From a checkpoint of a small transformer trained on Wikipedia.
Architecture: LayerNorm before each block, untied embeddings, attention and MLP in parallel.
Training: a variant of Muon for these matrices, 1016M tokens, 15503 steps.
Each number is 500 + 25 x the weight over its row's rms, rounded and kept within 0 to 999. Layers, rows and columns count from 0. Numbers have three digits each. The size before them is the row's rms in percent of the matrix's.

# layer 5 MLP down (transposed), 2048x512, rms 0.0973, rows 1261-1310, columns 0-63
093:479494482495534510495475520556505525509492543464479431503469529476519472511495485476503508465519476518492498545468537507494461458517509522490464490492517451525501500513487526537436529495530524
099:525513486499544523538498480509517431470565501511497527503501519511517493503510547523488509509460520541502503489509492477453482536497526505478531514450498506496470490508481485507503522499541523
100:502494509456488472493485522473482536498479466497537508498503529519512485484504490475483509495491521547478439497503488509544478453483493467492496518487507519523460479485524532551474494474505482
094:484519528500503541509507515520484482498516536487547533468531488481501494464504535506453517490509500500506483473493509452525495504508471463492515490473524485523504521522519522527479532518503518
099:483470547530542473558434519469475494486503500488478455527504534472478488468469489477502503487515484504505543482492518489483475533484529522496507543462507503444493502535514476483507511491502509
100:550464516495495498547487509471491526506502459465506475513501501547519482510582552520489514470487510463521491514494464500529517539492507496449506508471545480533484459483507480478491511479494532
102:495497519447460484463512510500528497547473499458552519540519511499524487521512497501523528507434524531494487499495492484498492443528522476523536542469532534536548498562574580503507492514530496
095:478496471497461504540498498504466483515472503498512482514520542460487482524490507516505481479509480511476512559528535488492484514486499500483471493532547490482491507551507460508513457460464508
090:520549428504500531479515464517459505554496504470511496498532529453495491465523509524475510500525497494500489489516551489493532490518500521488479512488541495499488486445484488459490469517549500
096:525482512513500485542464508507535488545543508525521528502465476469510478516543504519490501481523525550469511531505497464479502578487470521454469491515508502479512477500502529523480492526498506
086:481476507510475543501498489516511531472533566488498487483444506518462528481462484484505494535525508490524507497484471476527496511468555557476508526514527503530525506469443488521462510510529520
108:509503509528480550462541486481501489523471485485495493523503488488466470451505532540509503511521483531473489547482509459466517442530486470517483506486482488490516539508472494505501500516523546
096:482487490507498468523488526507486491506519455513514506483464479501451468510495550531553460485494511519489522512548491502473506480486478508485502494495487485497496530491460506538539532520508534
102:508509510473483496521525496505497502462490513570478504517525446503446510528519496474496524468440460547484527474525476494510471523484558507502527492516495493485502526475527500499504445489488513
099:485487462501461502511539501501473479524535502556503487487451491526510461503512501516529534499496472524434478483500483535543496472530457489490518455533550492512470524513542492484530464510547539
088:500517457527516518542450457486504466495515495509507497496499507468520508489522504480460478548497481511492492507519513481502483495499458543531456502497516496499484536548465481522513456527500507
110:471564504494506489505481585530446494510493515506485505444469511455497474456546509520462496481535503510466480483520469496518547468520508511518490481501504518503468489478493509524542496475490465
096:443528454500501515518498515485486508481532485514493474505514500460527518523531456505532494501529498471535498530496484461493469456495492534540505508515481530487490503513530498515518482522494524
086:473473500540514442501505491460526482500484491499482527495478503492495472498506527501498478499527498506470483496524511477468488530474503489476501457524453462466533471483499498498492515566499531
095:493514503502509464535506461520500505519486498493471500521499514550500497472521493470533487467514485493459479501548472530487485509495503515446548479472487478519498497468479485501506493489562498
097:489492477470468531499483487519438492528500480493515486478490499499442483488473505548526514526524510534505496525471486486507451487520480513470525467506521509488517541555508529519526469464486542
107:499514478517504529467524522464555495555498496524543478455486494516486516479485498598516507500491505510519514504511496462450494521475508478509500478459501495495528544451501555499484517531466476
091:494525506488489455486481491522495543521514503527515474472494561485523507532514471508482522527549481476504500509496519485501537481509526532471514505513489468477492530493478498536506498526515500
096:481518482421488472483499529498477479498492496513514494547522500489507509494548535508460516535472520497519485487511498528500517487491516476474499524473544474460474505495459509429475482511501523
104:512505501503512452444478525480482490515500484466503505521503480523498490497494469551474488507502520503472469516491483479521486472498525508465493522475517487493495490511507493466487521511513514
097:507526503482498523506497458516497494489531509460512529488501494504457519487505462525516459507516505544475544477484494514500494477482490518504467478551523500541507478483507504518526479513501505
093:483538470505462465491515535496481471480437502504522483522506520514479450451502443550494538497487494482488491509499495485526503506459483520496505508495504494498449488494468498455440496457478493
108:506483466481522524515512494487482489472507513519475518522512465496507505509474506504502492493521551482473510529454503486494477558506481508505532524531533499502509490484529484486495474532468527
098:502507524483537483488443540453481482510482539513453467485491501465524513483488531474488479495520498511526507428512514556480463504505542486495468511460506481526474472461505514553513445528527470
093:504500483494475494567498504528518447520504528453481520485468517493476491500526513466486511475492500480526534466493493502505495491514504475487516539552495482511506510520527484484496523517495508
094:482521514489474439543464521511493446488515506484515491459489518487547530471512494458540473456471487466519542492485534465515497517473518522500497525488523489520517449486511510465525499495469520
101:508468513470515483432512489487492522519464498535541507507499522477474491449463460496564500475492518501489460493524541490523538495447498515531480524496486519523497516511505499473515510490564525
097:508543513517504499490517511497476474503548537510506539561523530530495498514490548484430467452508502548506493480477503528528487551485564503524503515449482473527483514475474474485543491543471459
100:527486488495484486506492526524515517502472493494484516499524490454467495501492469496510490483504519538544478510502463466512485477479543481476462491546494471483499518476527524513539493483477502
101:500533492531510508486532477492454475524503521524473501437501494503488518535503498482529481471506501518481537499488470515489464539512444504482460550493460551507503474453442477500489516480499495
088:473474503534458507484479519481500517504485520530517465539484471545488534505460506485475517470533496549475535499486481502513497474519477461539482472524521480523512543488470499496507445479499489
106:493470487482492524527501574547516499480513499520489511460502504491487481523488494516494485454511477522519478487474505515524476470520492527493514480519530529542486478492539502517521484518463507
096:505513551512513494475506501492531495545487486514523538554489517514493481515486550504517538522527479475475531503508507441458538462494514502503486508516474493453558481537472513468480471504501526
095:547490498454486517506529499532484515457517542480495486463567520481529482494487491507484551515498483530520459529522483525503483498497522524515468501504465480475482484455501486541535508539527493
107:493543503516497511540511473501492476512499484489459499467526510473494515517515507558521483460507509565506501472509505494509518485477512471499505508484455570510508515490497471489560524554508510
106:471475516495470483512555501510471517484489530474488454483570478515531535512492491484473456516488479438526472488485497510513552468499537487572453515509497456494553472505490516581487483514479492
089:533460515474520498483495501518483479490491521552477475493531506504534544474512545506499534530490467471533392505521528467472543495496495532489465470491478517509488534522474511497487490437515503
100:480475507512490504526459464526484499522483516555527501493510498533482515503489527475532516540513480464544494516448498498512498479547519526481492531483514483494505482527430512535515537541461494
091:525501478528487442481501534486506527527507479509502477477525579550475497486497507533485500521502489494534507491489526513488489515513473523525497503529522464497528501498476483487525511471499503
102:496510517501467509487514522504447484503476503488524493494474500507486453492504544513509484530506464474494475541532515535558534461512534463511539522439481479493491494476476485492524502518509538
106:526492512516501480516477474489499532506522474502497552537505483459523481477529444475563558506477514514572483537465465489517506484483531480505481551523514505516494522533490560502534508459499517
099:467468470507492494470517480516496477498514504490482516509486531512505474459505519468492524506480439510496502506521459561524488497498507517521520502492479545491515507511464524516509494503480491
098:494523514504473489550461507477530474474499489502519474525508477465491491532485507524500488522478536488478511548480492476507533505452453500522502473548492487505519503488533502493507512491485525
112:506489464489505558503494470506540500487500522440483499493561545520488493523482462464485491519500541513493499495489465493498441497486519497492490516523547529485485474495534485492480475522546469
092:461493549557473465477509500510473491539493483535491519535476482476527496564514514484522526496511463496523535546488498484511455453516482503496524506474503546494513491545531493483460536501505488
# layer 5 MLP up, 2048x512, rms 0.164, rows 1262-1311, columns 0-63
103:484485502505503485488505508456515540527494477520519517471485546506517501484483466442441511485497480490472479502459489497509480497502518459529494434544501522482482533498470507509469500515480510
099:513543479539559528513469526519506505457515508514512503537499474465523469510506517485541494503503485473476534529534498557453536484527507498498501490478514498471506541520481492564505534492496474
095:479500476504490512529551495495545523482531514471438472506474541508462478492472513486540503532497500522504516512486499514499547514506520536512520539499458485513498488506503503489495509481530468
099:492568561498499503446470478501508481496534525517528535496518491507530476466516498566518563491544486507509489484513524509476517493524473485514536506496470483512509517445453539526503526486494461
099:478504505513486507472496465485503478498515537534479568532481517435490496528469477486506492514519464557508507508558487510493485475491521511532514520527452508541522539469458518482511453546484500
103:553521481491507549528458564510496523460531520512460451492485538483493471514493519464523506515505499523507526501494504477522500510516516513496506515541528488504530494473494532509502515512472513
104:540546484475528512499477519488527504460489492495508479475478455563485497487502495495528510500542454474556498480453483479507493467496457508503541472472512496540495456469509510514493496506505459
092:517458516520481450508522526530518519462533473515472508480535483526525494536465485506523507465490549513490485472481483438483487500499478567514491499532474492528488533475476510512515495513506559
097:507484495527507484489468498498524485506564492487478477527488499517501487500464505516499501436507462514459502517452544501464474490470513503467489519538512517497502543514546477485544505548489533
090:483534504478503508543522463533494487459458462545507455511501509499506422511556519497462508512506488503516532510517503501485509510474483488504474487499490463486514504525525506462546492522481501
101:490503509480521483469497571506527499451555467510474487515498527518526553538503475469527449491480519559546540441510487504490515497492509514501556505533539541472504563530501510480509476531491478
101:491512526494532505504512536515509460526477511491501498501520482454521516519509496478501538447478487476476536494573473463507527531496521547547503483520520489503481487485486437468522506487529490
106:540518502540479476459481501493496499475499476528503521505500490511480486480510495532499546489447571513504501503515499533502471511546458495501537493523541486488513492461490497522517504485494454
100:495442514464520489459493492461483477506485481526502448500508467481494451468467544525514513531522514514501514504509496506450513525498463511514499453531483510491512498495529540494490512502473494
095:494461556473507486495524533514554531511481480504484473551502478519489496499503492523516479509502497519511471469495473508488469468529503462480509464503470471540516468441514520470509522483523501
109:447518470457528485478487521522488478495506525461491467460539497419511507482512466481497457510502541538485457509507510534551496525521556449466477554507497522509474516515509522471494502486509535
097:527463498513474505496510480516514547497489468520517515496486530511505504483487527463489531489505475511487509500498474485481501516524528515464509475453497496489538554476514504532487495484463480
090:523491484455507470505467497544448502516504505522465501447536507516541548496504490497478519481510493528487517485538543478516488449504504522513491564470478507509494513481485495518519469458477429
099:494506488466505504493485561492508516464458497540495492475448485478517493445530452524488505490496509494482548482430494485505533550473502503493482493463462487543520499488517522467492536487485505
099:471505509544485496515498469500509500514513530531512495507513520483568457538525478484508501489491510470499491475540513530493559476518481509530479492525507501452477523500494438488486557540518486
101:506513532500529475507485512538467510488468495497501450511538499465498468484526483497478458483485453516513511485513555557500472486468528504488454493500489453494502490530484457490510497491494517
092:488503473470496466489528465478455503495500490510521500524503471526488465459519498555495501504495488507522524451508475480487535484491468441500523521494506467482486448512481529443513543472493544
097:549503522518515550479529472487493506470464494499500514458464519496495483485480517525556497433552514492508504514481503534485524490513488501487519457486479514531570481512513544468453520522507504
101:507493503504517501463484511510528469482474495486521512513520485517516530465480536450516495467503474512477513497552463514465505516500525489509500496487493527481507487514517467532506500533535478
097:543532516487536486472476537471490537490502458518478466535455510457486497515513510523492508538519523470554448518508468506497510513550485518486539550514493516485480500486470480505478457476523512
091:483529536495518533501498517498498532490485503512492513514503461535531480550504452520510492491471498505469530526515514537495506536501515512524503509513489469518507495496476514535504507480520519
097:512498518503484471531474499504534535510444503539521500531478501480522502509527490445522506486495512537544574505548511490465514501507528493491538513543492464505513459549500575502497529486492512
101:498490492530476525496536507539538498516480504504521512557534491526496496488522474537506484480516497482526496552463471525517524474508530482542536491477500497503505508513516495511517528489481530
121:494482505561532510489476497521480495508548473481467473527535460530536535493526478524482475490526492504496461535518510505527511521479526491548519487481472494515484504485487498462543537482519493
096:482479462480504492470498488488502524500519518482463549491493503477499512501490520534507540525533540520528437483533525486534515462506476500497504499449492533495467521515494508537497499527460516
098:525472504458519499526525519533503510459526487528485497488492487519509472510506512547512515494465490520545519508453469497446516463508497482442466554488526552510519494475489498508491509487523445
096:475463535532509511515513529465465495524485462482492488515486472493515515447536497445562475558488541465521519508492462482478516461533455496449498476555473510456515516505530498487468511522505525
104:494555445538488520498479469542520465507520488471505504517476498490473508485574495487509509481492482490470528530518546537478538523495492514503507498514494502523484506479523509538457532490469484
102:498518497461513503482476498501543498486528514486553514551512493518511481475527488437520487522508481451475511508444550549519534467517508474510491483494541469483473513479539512534525552504443520
092:558501456483525512514500500510509473537479486547481510477491530513510476537492524509514522530488500464558477507479543479476456542503535521473540526433478514498493467532520516503476528505501488
104:558558512512545493540522503518469465462476497508468477493503497503494531520496476511506517497452454442505468477497499511499495524493485495535441482461517502455524508560399491533579523488516486
099:512459490525467523526480485463502510437518533536476506468566484460497530506532474487502479517485513514500492508449494502530501580473485512483532517485538524524478491464512515504520501513506504
100:472511553503522470505513529554474457510468514516469517498504467531533517487490510490499483497477528479468485530518480461516520508514494464481497513510465473479462493463513486484530512517502456
098:529470507473512496499489510521501505499508539528505507536488506531526491502522480464504533557503493434496511487498506499527461506532495537497507455528541455471516461506485510509470488445501508
096:522525504501467524520462503466490516509516513495515498524460514457479491497499482471529512544540512538502532536469466498489458468495493528453522481497513524530504515507562533511492528494499510
088:518521533473465498458532524468512507513496471480474489496501462511536473506460473482498491460546522484496510517456477506508498494481516502534505494519521542545490486464534477441515515508523518
100:502484474493520507509458469521495480513508481507506485492511510462502498476488523519518542461471505491458474528477500508509491510498483477521518482525453467507509483492449496502530545464462490
096:471486510521513470469516464501502501519465528530515474493503516467517456506524451496486469476521549476502529503536499493519496505506513493487460484444486499488480511498521505444496509471492525
100:493514508476490488483524507499499548479516498488495494477531486500523459502485477445522534507510473451484471536479517506545450451494477465486510535483520457463460513495525509477421483481537526
103:485551495494498487474527509513513519488500529496495529487491488503535513534521522513477535500526512508472478496454473521553522514507510467478528508508497539507508502511464517501484542524520496
098:500473522501529492536491517483493495493515477546483493506517469515481541531539465552474456483488499485474483525471494448486535515498497519476509475506510492523522443481501488484515507482518501
099:498502502496547475477455480545525474475491501476511536518495494544512498485552475507501518485490469544517457545494435521516472492514466491501525512501451480480520488489494535507488497548509534
107:476469517474530545470505506454523462470497535544538492491503494541510492487507485516497498450452543476521497507519527477501533512495495489534480493454474484537493485535432480541512484539509504
092:482517454450509538530518496470487539468480463496493478442497517513499497527470463515482498490510537522476490449495512471505522520532531477510434464500466496520479514506520530493529509505516483
099:487526537517515506516528461429513495514491527518495494515526490530479468521461504471508537459506525478471482494519444504533499502492474474507515516527481454483508506466532472457494471450523459